python train.py --n_layer=11 --d_model=896 --n_head=14 --n_kv_head=14 --head_dim=64 --d_mlp=4800 --vocab_size=32768 --activation="geglu" --norm="rmsnorm" --norm_place="pre" --norm_eps=1e-06 --positions="rope" --rope_base=100000.0 --rope_fraction=1.0 --qk_norm=false --attn_scale=0.125 --bias="none" --tie_embeddings=true --parallel_block=false --init="uniform" --init_std_qkv=0.0209 --init_std_o=0.0259 --init_std_up=0.0299 --init_std_down=0.0299 --optimizer="adam_hyperball" --lr=0.00506 --beta1=0.9 --weight_decay=0.0 --lr_head=0.00354 --grad_clip=0.5 --warmup_steps=248 --schedule="wsd" --decay_fraction=1.0 --decay_shape="linear" --final_lr_fraction=0.0 --batch_tokens=65536 --seq_len=512 --doc_mask=true --train_tokens=726000000 --steps=11078 --dataset="wikipedia_en"
Each number is 200 + 30 x the weight over its row's rms, rounded and kept within 0 to 999. Layers, rows and columns count from 0. The size before them is the row's rms in percent of the matrix's.

# o: layer 8 attention output (transposed), 896x896, rms 0.0259, rows 46-52, columns 224-447
# v: layer 8 attention value, 896x896, rms 0.0209, rows 47-53, columns 224-447
o46,102,178,228,220,223,154,235,264,189,196,223,154,237,196,229,204,227,182,216,193,243,206,208,192,206,211,248,180,200,262,199,180,207,220,201,242,216,213,214,113,197,206,148,207,181,187,204,181,184,132,191,184,206,163,218,190,140,228,202,205,232,203,196,177,163,186,180,213,244,199,173,203,204,236,220,184,208,195,186,246,182,206,192,190,160,194,188,191,190,201,238,208,180,232,200,261,247,204,205,197,167,252,225,234,206,187,129,163,201,217,178,210,205,207,217,217,202,199,196,272,214,177,170,209,163,207,206,191,217,228,194,241,204,193,247,180,149,193,200,204,223,194,204,161,178,227,193,231,233,169,168,167,199,151,143,241,229,219,240,205,239,191,215,165,231,214,248,203,193,213,155,218,228,144,186,230,185,203,185,210,185,196,206,136,210,188,241,254,220,250,188,183,230,190,262,184,293,247,186,203,188,235,204,179,169,182,255,222,188,161,167,216,177,182,196,227,200,209,200,219,204,226,173,203,149
v47,095,234,198,203,242,179,171,201,243,153,160,175,213,187,262,165,169,180,188,214,199,266,187,166,182,171,261,178,178,155,280,107,205,222,198,206,193,218,183,142,152,239,200,223,159,186,200,248,212,198,187,190,129,244,221,202,172,141,244,183,197,199,163,258,183,268,174,240,146,206,159,184,166,165,203,185,194,170,204,200,188,199,198,265,214,183,249,210,238,215,204,140,213,182,214,210,198,210,207,133,166,171,177,171,177,236,218,221,190,139,195,254,176,226,204,194,211,193,191,201,250,196,196,237,151,218,277,180,185,209,179,221,224,182,224,228,207,232,210,165,256,124,172,211,239,181,189,214,157,210,219,166,168,141,138,156,213,203,148,245,170,238,166,201,250,249,225,207,158,246,158,212,211,166,159,231,152,197,187,171,207,212,211,165,214,150,202,236,190,155,205,219,190,234,210,233,211,159,186,211,186,166,161,188,184,227,195,246,167,261,168,192,177,179,194,155,190,182,159,200,210,176,203,229,163
o47,096,212,160,156,221,152,206,249,208,188,214,238,200,196,216,192,139,197,217,187,236,199,185,179,202,215,187,206,218,153,224,148,212,170,178,243,199,218,189,232,152,225,223,171,124,230,234,237,184,251,200,116,205,259,171,198,166,166,218,217,131,167,188,221,227,199,217,197,206,208,196,221,175,202,215,220,190,189,242,257,164,159,160,147,199,161,189,213,244,234,201,198,223,211,201,182,206,189,150,198,212,145,167,159,195,239,231,180,156,193,190,214,226,194,177,257,211,190,192,174,190,278,226,206,184,165,261,196,175,226,194,200,243,210,189,163,226,169,206,229,199,181,229,198,189,148,174,236,193,222,165,156,272,213,233,193,202,178,203,189,136,217,169,246,153,181,195,196,170,174,194,188,180,222,221,169,183,182,221,172,205,226,159,249,205,230,121,127,246,209,226,157,211,226,265,172,144,150,184,221,191,176,208,225,227,217,239,194,209,252,189,215,217,170,216,184,202,206,194,209,137,244,235,157,159
v48,098,192,218,191,200,245,197,204,178,173,196,232,267,137,229,209,145,180,165,227,160,187,170,191,208,208,201,175,202,172,177,188,225,219,217,230,164,251,222,201,217,229,213,219,186,170,164,156,225,227,199,222,181,194,166,227,281,162,168,182,178,193,313,162,211,148,209,145,161,176,257,205,193,142,212,159,165,175,177,158,221,199,235,204,174,223,195,257,270,211,203,209,171,213,237,219,188,205,201,255,211,212,189,194,185,147,178,145,193,249,205,191,202,171,248,199,215,202,211,195,238,230,211,189,226,191,214,255,197,248,202,189,218,216,171,165,208,223,251,215,128,189,276,207,203,151,207,183,249,207,213,161,187,158,208,133,209,181,187,214,201,192,196,239,220,148,213,246,203,205,220,209,206,228,215,187,162,208,188,144,174,187,188,174,220,228,231,180,198,165,151,219,181,218,170,209,252,202,144,252,202,194,199,187,224,168,201,133,215,208,198,238,206,190,201,150,166,150,138,214,219,195,220,229,186
o48,096,198,206,230,190,174,179,199,183,193,140,192,183,181,190,206,166,211,148,235,170,199,181,205,202,237,181,204,243,143,188,161,194,242,241,225,173,218,184,179,159,202,187,202,238,224,165,186,224,211,204,237,224,262,161,214,242,186,216,179,207,293,234,193,188,224,225,257,211,184,245,244,211,153,199,232,194,196,200,166,186,202,213,203,219,217,247,174,193,198,124,271,160,172,170,216,248,203,225,211,177,216,189,134,149,175,184,166,224,170,219,201,154,172,217,175,206,219,134,248,209,197,292,180,179,262,215,208,214,173,149,231,217,293,181,159,194,160,244,204,187,192,191,164,200,176,228,173,180,199,266,246,158,198,234,158,204,179,191,264,181,198,153,180,244,219,191,233,209,203,255,174,223,196,231,154,168,185,194,233,192,188,205,204,220,160,205,224,170,188,214,202,155,177,238,178,227,213,199,199,171,165,144,201,208,211,148,181,200,182,239,224,213,217,226,146,188,262,183,180,236,161,182,183,168
v49,100,214,185,183,251,182,179,179,202,223,191,192,213,212,166,216,225,207,219,203,233,214,181,209,196,196,180,203,233,199,261,135,229,144,196,166,231,217,200,221,229,201,195,206,217,82,181,209,186,164,178,207,200,208,150,199,149,173,171,209,198,186,174,248,194,229,219,178,178,211,218,197,212,191,241,178,213,190,175,160,171,257,183,242,194,165,218,241,249,221,239,175,152,212,174,135,172,222,206,136,215,203,159,176,269,189,194,224,170,170,248,159,250,203,200,210,194,193,221,153,213,207,191,235,202,206,222,188,190,200,200,205,196,211,197,201,237,191,196,116,193,187,173,202,219,174,195,219,200,218,262,149,182,159,156,200,223,226,169,278,187,259,229,203,236,245,246,210,168,259,201,206,219,202,260,195,151,198,231,188,192,202,227,159,226,158,173,239,122,218,198,180,256,170,204,182,239,219,233,168,185,188,236,218,202,162,199,200,216,186,206,261,182,175,222,179,235,200,186,186,195,227,202,249,225
o49,099,215,145,228,181,145,242,234,200,198,159,144,202,208,191,223,167,179,168,194,208,206,213,245,221,197,215,166,169,195,186,204,198,184,217,206,204,190,170,223,142,195,209,174,188,248,194,235,246,179,213,161,212,232,207,192,195,178,205,182,225,168,215,190,199,184,215,114,173,213,206,243,151,194,214,231,210,228,129,163,189,174,227,192,192,209,214,237,217,276,263,216,212,239,194,213,207,241,183,180,142,214,186,157,236,210,226,187,165,168,230,176,244,181,194,193,194,138,221,285,192,258,187,203,187,230,220,192,214,249,210,200,260,193,246,184,188,159,148,194,167,152,192,185,183,234,184,192,164,227,179,136,220,171,208,180,171,233,234,243,196,232,172,174,253,188,177,227,192,181,223,182,137,213,179,193,177,231,257,181,235,214,157,189,168,198,185,169,195,175,252,225,232,165,186,223,200,194,186,211,232,176,221,219,223,228,244,189,255,233,217,234,213,290,162,201,174,203,176,169,199,190,225,210,224
v50,096,180,213,205,187,219,173,155,172,190,184,210,190,268,158,173,243,242,193,216,205,194,197,221,180,204,229,158,156,185,171,180,227,297,218,204,222,91,142,144,207,214,185,174,190,143,196,163,236,228,198,208,155,240,206,160,181,195,172,167,175,224,208,165,178,223,201,254,134,177,242,216,179,183,164,216,210,224,177,198,167,166,165,184,223,256,191,210,212,161,198,248,150,139,177,159,247,171,198,212,232,190,121,157,209,173,199,202,236,135,255,191,216,234,194,186,175,218,196,216,232,199,182,190,210,199,214,169,181,244,226,201,198,217,188,173,201,179,186,182,229,265,186,170,164,149,203,218,225,205,218,200,149,268,217,211,190,189,209,174,233,180,238,231,249,213,190,169,208,223,190,189,202,153,268,216,253,221,180,195,258,194,228,245,197,218,147,218,214,191,209,207,210,232,188,178,148,203,259,191,231,176,176,195,173,210,169,181,171,191,136,183,146,188,172,151,208,213,133,170,231,190,208,248,160
o50,097,225,172,223,165,187,226,201,165,201,178,192,179,223,189,249,200,223,173,207,164,217,216,171,200,152,247,214,195,163,162,227,225,234,231,220,211,153,214,184,160,174,244,211,218,259,169,188,240,122,259,142,177,156,223,148,213,230,224,262,200,195,225,197,191,210,197,231,158,214,180,263,172,200,184,171,222,247,179,167,220,156,196,217,158,220,234,161,155,189,212,213,172,180,178,229,217,192,171,196,259,151,241,233,197,188,182,212,193,185,195,246,237,196,198,200,207,173,189,179,183,215,210,191,201,223,205,226,201,152,220,157,218,190,182,174,194,179,206,206,214,198,189,167,246,259,208,254,242,187,156,212,180,248,157,199,168,287,190,199,159,160,187,220,217,189,145,170,215,248,201,239,251,185,183,168,218,242,205,210,164,174,138,217,208,199,234,164,235,209,223,186,145,207,189,259,209,249,206,239,217,201,200,182,206,206,226,203,250,137,131,161,176,189,200,181,192,174,187,217,234,219,198,255,178
v51,098,188,229,151,189,245,199,165,158,204,180,235,188,181,180,232,195,174,243,178,180,282,163,221,166,220,175,251,200,196,159,178,204,204,248,248,180,238,236,228,180,209,175,223,220,209,226,219,180,210,189,228,175,132,204,228,203,117,180,254,248,146,169,211,183,171,221,236,209,218,263,245,190,240,178,212,249,192,201,182,241,197,207,209,227,160,174,187,223,235,217,223,202,206,200,242,211,177,228,184,155,179,183,184,171,153,241,195,134,240,229,182,216,206,211,173,271,199,183,172,217,234,185,205,286,218,237,208,185,240,205,221,163,209,251,240,248,143,202,196,190,182,256,177,212,155,204,207,229,192,202,178,200,174,207,245,219,213,205,225,150,232,190,205,182,234,236,249,226,187,226,217,185,241,204,178,179,205,180,204,192,165,218,175,202,194,165,242,270,220,182,219,205,191,167,166,213,225,211,246,176,174,246,123,247,213,207,178,180,192,170,188,152,204,240,211,226,144,152,205,174,217,201,216,200
o51,097,243,194,223,261,202,216,205,226,186,163,223,223,188,228,167,192,264,216,184,184,210,167,257,136,231,181,190,232,196,186,165,204,209,221,197,189,233,210,165,189,221,146,195,206,178,209,149,230,228,193,188,201,224,145,204,179,178,234,149,225,228,215,226,222,222,135,190,223,236,203,224,197,171,221,214,131,197,192,194,194,203,213,211,213,172,217,236,178,161,277,246,147,228,180,197,249,205,236,182,168,252,208,209,205,179,159,152,180,223,184,204,208,223,221,185,147,181,180,233,203,216,212,204,200,237,201,217,237,253,192,240,221,195,170,167,210,208,224,156,262,238,211,153,204,245,244,190,195,225,238,179,221,177,199,230,211,224,227,185,189,184,243,142,176,268,237,240,233,126,233,228,229,162,220,234,142,218,180,205,210,216,193,178,204,182,206,199,171,187,178,171,182,141,263,206,195,201,157,212,197,185,192,229,258,251,172,179,218,138,187,240,247,231,196,163,199,219,206,176,236,170,195,204,213
v52,102,198,184,197,236,187,232,255,192,177,208,235,180,220,275,178,201,159,252,178,188,204,219,204,242,215,202,209,252,179,156,223,203,144,191,198,247,153,168,257,225,170,220,236,233,244,178,230,178,198,183,190,241,205,203,193,210,220,208,220,242,211,149,235,209,161,180,232,251,219,197,209,146,161,224,211,212,213,251,249,195,175,200,205,194,215,192,164,194,180,204,181,262,240,203,144,158,267,184,156,178,221,235,199,186,240,274,141,247,182,206,217,207,161,132,173,233,190,239,159,220,208,134,284,260,135,226,206,208,234,179,217,212,213,204,172,202,168,207,192,169,181,195,184,154,222,195,207,179,149,251,206,184,237,161,222,218,163,179,130,195,193,213,218,234,202,150,187,227,211,231,179,197,205,191,172,215,167,173,203,192,191,206,210,232,196,171,156,189,183,225,217,200,125,213,161,206,174,196,218,159,219,166,177,235,185,230,262,210,220,204,210,201,158,158,192,231,174,200,219,175,213,188,235,183
o52,102,246,217,209,230,234,242,169,224,200,195,172,176,219,272,164,195,214,175,166,216,226,194,224,159,202,228,215,188,211,228,187,204,194,172,210,237,234,175,224,236,180,246,194,148,205,143,268,145,229,208,217,174,156,152,210,167,194,203,219,271,181,215,255,216,175,210,198,209,212,163,181,228,205,192,166,229,232,221,216,211,206,164,214,212,149,127,207,198,163,181,190,179,192,168,208,174,280,213,173,171,211,234,166,221,224,229,207,193,198,156,210,195,209,223,210,231,204,242,208,166,184,173,228,179,178,191,197,242,200,229,148,198,175,215,149,166,233,168,147,183,237,239,238,194,223,199,182,232,196,174,180,215,199,227,240,232,186,239,225,202,208,192,163,191,154,209,210,227,207,174,227,220,216,212,207,189,231,171,216,219,228,247,195,201,197,247,198,172,245,217,189,223,176,194,144,211,255,190,158,210,199,222,145,203,176,220,246,238,203,181,236,188,171,254,212,221,223,215,237,221,213,198,200,169
v53,102,219,193,189,201,227,168,161,147,224,240,209,176,180,159,233,200,240,224,179,150,147,201,204,197,241,154,238,178,179,177,200,198,146,223,284,184,210,211,259,201,206,178,210,235,248,189,194,145,202,192,181,224,171,243,215,240,242,205,230,204,177,175,150,192,149,203,231,275,215,228,197,177,231,218,225,232,186,232,141,216,180,126,150,229,179,206,185,193,212,211,195,199,216,121,223,214,164,208,220,199,192,173,227,215,201,207,158,172,203,210,209,185,198,248,195,221,217,172,208,253,149,203,171,214,209,188,188,189,238,202,209,190,224,233,193,260,241,230,229,202,179,199,165,175,221,183,195,181,191,189,213,234,198,203,223,237,187,221,198,119,259,162,239,178,206,218,156,186,198,238,176,153,206,187,174,184,177,218,140,218,194,203,140,221,164,212,129,260,256,213,244,199,180,168,221,151,180,240,227,188,168,182,155,236,204,182,210,206,181,201,162,169,148,221,269,240,196,167,198,211,194,230,201,186